Weights of a small GPT-style language model, trained from scratch on English Wikipedia.
Size: 4 heads of 32 (1 for keys and values), vocabulary 947, 2.56M parameters.
Architecture: untied embeddings, normalized queries and keys.
Training: a variant of Muon for these matrices, 100M tokens.
Each number is 128 + 32 x the weight over its row's rms, rounded and kept within 0 to 255. Layers, rows and columns count from 0. Numbers have three digits each. The size before them is the row's rms in percent of the matrix's.

# layer 9 MLP up, 320x128, rms 0.368, rows 84-117, columns 0-63
095:100173173057167072084097106175128165131130135098142145104080102174140083158128127155131145158079116100167087119152106166115071161090063143178129143105175108161116092115099126063137199151084079
102:160118178089092136127110140167152147134098070092127103140110119147207184082138154125112143123180130162113097129088153166045158116169155073094117141086107104120081134152094114110116110151153122
100:137117173155125122130133047077124157174060106115168136124099122197169166128087113118111077130184090077181179169107176062162100096079151129199159075138117143127116124155115124103085151073057137
104:077129118099114113122085164086159135174070121153147089103176146107172121122179140183110172131141108117155111155071117108141147092149134107128132169122169104054123117201155080115120161142134109
102:122097105122157156085154102163124091167081131135093123165174103133160203081155177116134151127054131122194100108140103100135116077118120194098093069078152158096138114161101117151160161078190150
108:072142121105113062132106148142144150143074158111118149169163078077137123126109150139121162116072157113077183178115091111180082097074147094146096140106131174147145075154130161082084178157192086
093:077126066082157165126150212063118161075096154125165106126135131114183110111115141162139131115156062132131144123077143149169117137106187110148192116201064147147168100062145095126166130160120181
104:172119124125103127140094157077139096151098167106139113156156163080100196168127036179129119166140115145149118169163113173132100164166129150123102135101091153112095140129073139106100162142116134
102:073140155096118174105087124140122110161084109105066137088132119156142083172102089152136109150096150045107103161079108158141136153074162117127125176138174157122143143182097088096095087129153049
102:143137108113133152107138179131118129141092127115081115065129122072163147155083058168157162128148119112178086123187177094101185143111104152089063124149082078120086118109105187105071099125141148
098:147149158111077103172088116092108182114139154130129116062142107151130142134139085069076153091224111111038138143123122114116120132090164113048150175104097154076165165137136125128174140112175099
102:151127197100126090085128126090140062193141110166126131087192124183117165151146101102143088144132101145087156100135094102136109089073155099155134125120118065064177179123163095153103108081136124
102:114128140108146107157112125118136148211121119113096084150213064155134149114109151139130114168163154103149134171124146141141145114140186195111135174119110085118118151099178124141090150122059152
095:095133141210128111105142160098126237128083158115145140140124133107099115125088107172132127132114126116141080133113187113097107074150140145140121154122143152163148141085162099126110168118117184
101:093133192105090142157110113118117213198113137083089131118120107172139140124160078128129142102105187147135168101150138121102126158183140143183124099119106096175104158121139195119123123103103096
101:186169133113152093142152117153155146184106152161126102236094108130125083166118126132157132145095123092128166157171128106049131085081137150121087140112093089106122144094122083130115170146164159
104:146115164145129088113172152150173112109096113170147090116136187093102154114139109046136127119110093126089140082101181151089134161135239131148109138122110122143161118080144117156128137124091147
103:120147109107118120127139150079087155126126099135155130082115116154097122133171109119115122091091111128085090093085040118077123118118175105134059135136131166170126096055179166179123134180173204
094:144131104115149122175121156126108053138153214161131116080149184145083180115111158095127127127197125115097092120100061118146119079129108069141110121119187123147131182154140099172134145143080080
099:098095117113093104104113185119139099137139130133189137128124144122188124137086118136100159159088100136076147133142111114149147084143109130179207153127129117144149189164152130127113114153105097
100:100154138156102172131143121112149125075089147082162118126158093098076125119124104184157135101104112134123111156150151147129123133113081147098131150099129150146127116023159107154073104166139121
108:162097108125141161138167089168131115135063109166147125104147134122125105123126182122161111088107200078155129160130112154138074185132081082081091145115065125128102155037122101136115155138118048
091:142148103153193122145183114087111062132153062158071103121123142143156108155129108135189152156157104103109080098166068098130113175137116121146100155092171096112090116149144150142122140124113090
091:143148171106142107126146143122121138083113129199150149057105168135189145155125154123183115059108124094155070135177129085154144106119145164100104091153113065136128107148142133125122140140091141
098:134122138174114106069152142161055099143137116118099076110165088126119193066126115066221136094145094121087145174121132129104135106160172139134105148157117156099097095099128182156139066137100152
090:151091097141054074117075131104166153154099137099175136064168114120180137150134079087113097085149128160164209156136115114080096116090139090023104082095157136172122133158173121115120119174107158
093:107124149129137147050115118164132115151118106025159182120104104122117155143119062115068202093150184113102172147046079130116167163152096176175163139118138073078131164091195143084102116152136166
098:086117131232081116104179107126172087139139146078117130107102153130119187148145112102150127157164158136152134143148134144096091124139097167138158037103099146114102143226162116135141101113182133
104:039187132131135123134078134112133105177147106152103101065158157091118115070160167117162104063129113142133090111150127159099107119140126083083072117126158087160144114145059121129107101126108120
106:117116140132139144100077140085134083132162143136070144154111132169144109152120202136190141142136134114115197096065057091158101136138118134095124122092103194081104145109078152143137122132178148
095:163140141130088136098117122097080139126130186151092077105181117142132157191117164108126107092200220082122056163120088142121140109172170106128167114093114105125137097152107130125082135124123084
095:131158210127171149125146162123182143135071092169116128179146188189140111175115165122096167171130154100121128194120142083177138100159150074101162074162142105107132094155098135153128110129116090
097:132110213145117150170129150127137120123107164133105134084136139127157079142112161136069111102167109129140123154139080180091178133071137065099049145169131145083120098160109124119076078088173060
100:167113090087133156137137130145162136198178154120096124132120128127127049132105129124145123095100109119142066055199112127178118159090068075121115125159093127104129121114133107154171022125118104
# layer 9 MLP down (transposed), 320x128, rms 0.205, rows 84-116, columns 0-63
097:116089112088113101113125159101160188138151110155087111156120144162156104136142149115113159142132165147095089060079149152105114165160101168073105162115185180128226163120135142103056090149157135
101:160115129128151203093132176069108101213132150144156161062126131139122212159081094140141075134130082157128072143160189088133132117126163148118101129129090221085075126160100117123139113154139147
099:126137135162159087165059088093124164153129111087114140131161171141096084056121179131164100127114101132100178116100127148145101168187198134179123145132091085137116170181098115140187115135097121
103:119119189087071136152117122147160198128087131117136121098146100144129144133116122099156123166084116082186169164123168112124170131121133117185128127123092133129119091131106154070125107081078129
101:067162142117109142089092091173110109184139149131128144135110114121150165149130123180149130098177117123183160100171066094143079157153113044088058131116125126141135103110106123166120108163134102
106:090127136082125133130120095149147162121153140139097131139153172060123106191122171056178141121128200103164151098117099146156117107126114087146077155157115142089122126166124137197118137175157166
094:144146122085116110100106134060152167150097099140159145107124082095131117067119174165097118147082148138110130133061159134131090121066088170146110154136099183123164169130113083178177091112210136
102:133143087119173106084169090182140143104136122095164132135091163114127114164200126161112058120140198082109133116131141079130085146114116142111133076087155097137136148114159198133145124084128151
104:091146141118164081126130144144143156164130135128165132122144184070168084125130129130088107135130132088087121077164143102214176050088188133206173121146115117110087143144161110070120117128157092
100:044118072128212141124147135138090135132128159148143124146107179081124109124086176174119114191102096090178128156128090085114137101101218174181132101148112152137125102104088100049135121113141115
097:129119131130042191151129085130081087142122144179129095158081158138164103118129120095142053137153108127130128139128130158081118123103139134093119093143159177123153090166085112173160145126170184
096:134120082132142100132119138100092081122177117118124127163097140108115116140112211101172112124129078130164144165186073120083090068057159093130146090163126133132143111084156129149085068124123137
106:053159141217105110183176163145113071141134117113121146148154122113105043121135134146098130113115146162158110119088151141154116093180156129089185131139138097091150103158128083188154147145130163
100:234096158144130134125147131087090117154131130093111112125145103176128146128083102129105139155144121087129175123115118124124108144151107132215095152200145191127091140129123105101034118098105111
098:077133153060131104172083190147083144116097153079128141118164088103125091168084121059151067124082130102136160184107144069138110119167108172122093078142137129083135116142122118088120201118158056
104:139170146067090151085101180089084133143097187164132131146116099154177143181146068130170094078094161088100108144110181078167160112124132134148135102145128111130133127144046098111029150159155180
096:120065149073188097120148123164143189095039123105174082083129155106144127158115105147080169111139114156127103081120118118109138129119168097118160150190155145110141120129171166155137137111080117
103:104128137144134127152136117112140103089094100129154216120100168150140173118134155164117067125123086164156092088089091121110142163099096133161157115110113129126163132095120134130123137142016125
096:182143111065152117151110138100138140156119105193088158148138109109157132142073195157090113080122128092150170126165097085144120115045140057148124102121125152149124166132165134123132150090187123
103:128124188135178100137190083102153188094083181141126160131130130139089081149088185162155151158128132158144178178107148113153137163134138161065093105078113184183173155149119153075155143094145128
100:067116139108099131203159056150146115094136132128168141130170099125180155148141079161123175135153121121145154134098171128131116140198103117056087121113142045173142123112102145137161183133154133
110:093133138135154147162151061166098110101135116130138112081126132165092166105120220170189102234137157111148185115088084078100144126078137115161139095119100142150113107141061073114161154129121112
091:173110111170134185134139102102153178131200124138157125108123097125135152163132082129127176133083129108069103161108143162127111089104160169148143145152101145121071136118100154157120165159084119
095:157165121107095124131127146184151067143211130129138153118182146157139127138117109111067137160144153127142078134138171074128127136166104115108125123176085137118089086120151146090135114099120137
101:163131134161051085124134131112131197139080107124193170158146163116103073144122098124078126143120133158095147131130089071168175200073168097130130075117125118068154124119153112137147094115122093
096:111135152115146106136093145178132138125132170149121072125117159177145121120161055086157079128129154117163117158157158157088117118101154130106104123144178141125164108096124071047094167114144149
098:124159155143161142151082149087164116134153063134123107121185144109132091146166168099111117084105130120101137158162132129183121164166121089151096096121093162143188132147106132000097067116145145
092:185131120091118131115118138177121139142137070108142115103126148082149110170149115123074130121126130051107087160068072160147122118086154141122113102073115129080115122138165195078106109165118131
105:175155146142144155120190132089153113125108148080040119185111140061153125112101090128190130108167136167164161105172123141145120173135092132125087151132082079108193137109142126114106126122130129
103:134094113129167148095165144140119117128137150160177127153124118160140128082093165186184160115098097193163150114105078148125111078172173087075133122120120125159144125186164131123112143121147110
091:147098172141146158100164148085121148158079044097176208109096111135163091167170173152145174142098149119129174116114083125148085142080106158103146094161124098158181077105147175156171160104124081
098:121087083156207109137123116123122151108107134112149083150155154173122122121189162136101183094133149154126183125108165146129159153123046104144119102133154141147163123102101150090156147107072168
098:172147177143188115130104145154091100131154081129137155132196111162179144119162165066139116114161114121107156131134137134097106144127090140132094092130138186144113142128119133209155095149086089
# layer 9 MLP gate, 320x128, rms 0.35, rows 85-117, columns 0-63
104:138152129174132055099150107174093102160083190177142083123130178138093147167107169079117112114136109167083169135105138126113087135104083162121131111093094172139142120088194102119131100139189137
107:130103163111094102145113146115106143089158118127116165154092109075140116138076159196135118136125137143119095146079099056107140115230141135098177158158108108132184100134097085079063089148139090
107:181113150145057143100152161134099179074089121145141121147084113167080139137186124154108155143141167112181178114108073127090140135112111159144120100157041168145129163119130113042110156085093182
102:110127169081160223206174101088139147149016077119168132156097171097101129159116132106109197062134152161088153117086105128110143133115119138126119132196154099098142161117116098126140113150118121
100:180118146078152143078138157068170158145132121108157198153150167104192150160091117102133117167168191125117140105070113143095135093082139138159121133138075173153129093177079133069164124101139071
102:146160096164110163158123111108218143125135137123122119151173147132147135149112076149150173095135106109138123124075086156159196208128139162132080174168144094196069138100162150155099172155107189
106:119105123174045120176155121109088142151155127074088032176159173118155214162121097155073100160114146062134136188132177151098126082138146092090165137110115150115109160084117129104114161119118166
107:166114131121079065098050136139100109101147140135102156071133115109182184155128202128104135109139113070147120073158134176156156127169111132178128120124113183116126098173127130074135131100203140
102:134153147179120115223147109045089094134122123203180061130103127127069097118172163090121108137115104090092186061144120163134112135107097117122208084086106138115152181151111090164120109135108128
094:109139150135127054113185106094095175160137084112138146097148144150150097140154097133072097095151138121109100047140157092129127174054137150104149126156140147140092124089112114117104108102156066
098:132124135100150143116122110099123167121099126095141091157122219138122132128123104079112138151140186095083159115132142076175150108143135176074133148077122160180123136095102138122140192148062022
100:159165080092053122149094145076179172121093106209085103133146103158162151119120117107120125135103159079126127139132144083116123138101123104085107161138125185137149128132175122123154122134115146
097:065117173102151152136153078110035118162125154155173092125119072139106095164133077140093161119129170069139139135150100041127061106157090138152144172137080161112129090116182097036098142116100157
102:173145154137147127141084113090146120169075128145144119175102115094190080108118149124141183113159160150144096102105146021122150154104091075152057129150129102119117095139118125111140155148150162
102:089173114094096139145133127146115142169045154110182130054167152085156185088118175106093114151083145082096106120145104181127123113125100107085112077175131092114131105074121113139157085124068159
106:134130147130147094139147134151142153173091150168111153129113135102080153088088160155160126100141104149082113131096125087151159195124129147151102114151136234141150142074098151121119142137153113
105:128168144129099111116111099106101176056101171154137113077105193158177166124171101129131147097108124135088161078154092111118084151158172143106118187122167132168174110144184137138119110105146212
097:124112162140117142095161111119139117117121153130125132097089136093161113107155170204096112157105086063152137150134135099145163139088135108137116115167052073088086160097153039100154108127117079
098:076157175089165083162093113139160123152164156109140173170158177109174173133168122096114120116161162164110085089067114160092104116078080192085143088109140141157145116109124107164094164106138184
091:143110105079156053076145147138114100160139143136094084148157153135080155140139140088127134127077140115149143127122133107111174128127140142150085162066157190154118157108161139129071137156156114
104:140180125091120114184058104080102123131118115164151105083135078177111090160115167155124036130162135141104165136104154093178116104160109157163152148126149112177153059071146135163192089116131145
097:150125081145133165105129101102112173124147098177098183100052121150156179140123072094182150132095134182128134151110154144100099116102161090126099161168099120140104111097123125151145194180116094
093:096213161148146117127105096143133164194201099129100125060182167131145183112145142146131109137155208108081193154125090098159122162119134152155136123138149101154114116117118191152087109129127132
102:092159088148142135163140137129080107114085089154148133087143082163152109127166096119106160153143146163088075187139110105116135147144169132118137089107122102138147131129148114116127183172169112
089:123131094180132123128158115100115091165151101120108164115112171095112180049092097143156116155141108129172185108145093131164116120109140202125154183133152114146174109100132117146199158215069205
098:168137087087160123136126123151116101142150122136081102073148111167101161154160182152152139154154148111158164108173121091128111179110133093119139108107131153096103137183115138175145149164096184
099:100126178115109139138186142123123134181095166153119061155200073151139156114099164080187084120188113132157140135097095121154114124142104074116133133153130097179126159124092106109085092151098098
105:166119139164147100091117090164132096125083096153145118111096131187156182201125138121145134095152106114082126134118109163154087148158080181131182192099112107111124107122071125095117131097125121
102:194124138113121128100109127126054072112127102179176132144125110162132105193135140143102151204120159072135131100145124110081134118126119107045106120084065189123144057160093121113177122138120163
094:164145096153136134104114074117128148103109172149128118142146115115153118155134178172123180115143124081201115172147137151145146149204134110173119135175131166082115112137128161127044113086165129
096:177136087095150172137167199092161091155119157202083081144161187187169093127122083046138065121099130128140141128154118118122064106130087100129168155162109105155146115090078175119136171149127106
108:163186081152182102134072120096092136161135063103105144143146130123153074157073117120096131133136080099160151128122163097127191119091161118119112128116132126153139151155136070142157101129217165
099:069153090093101132120115148147172178110132150128109113086138133163107144056130202153126108078125125127056159150108101127114131157079088108112145133042137165174124146080128173098129150146168104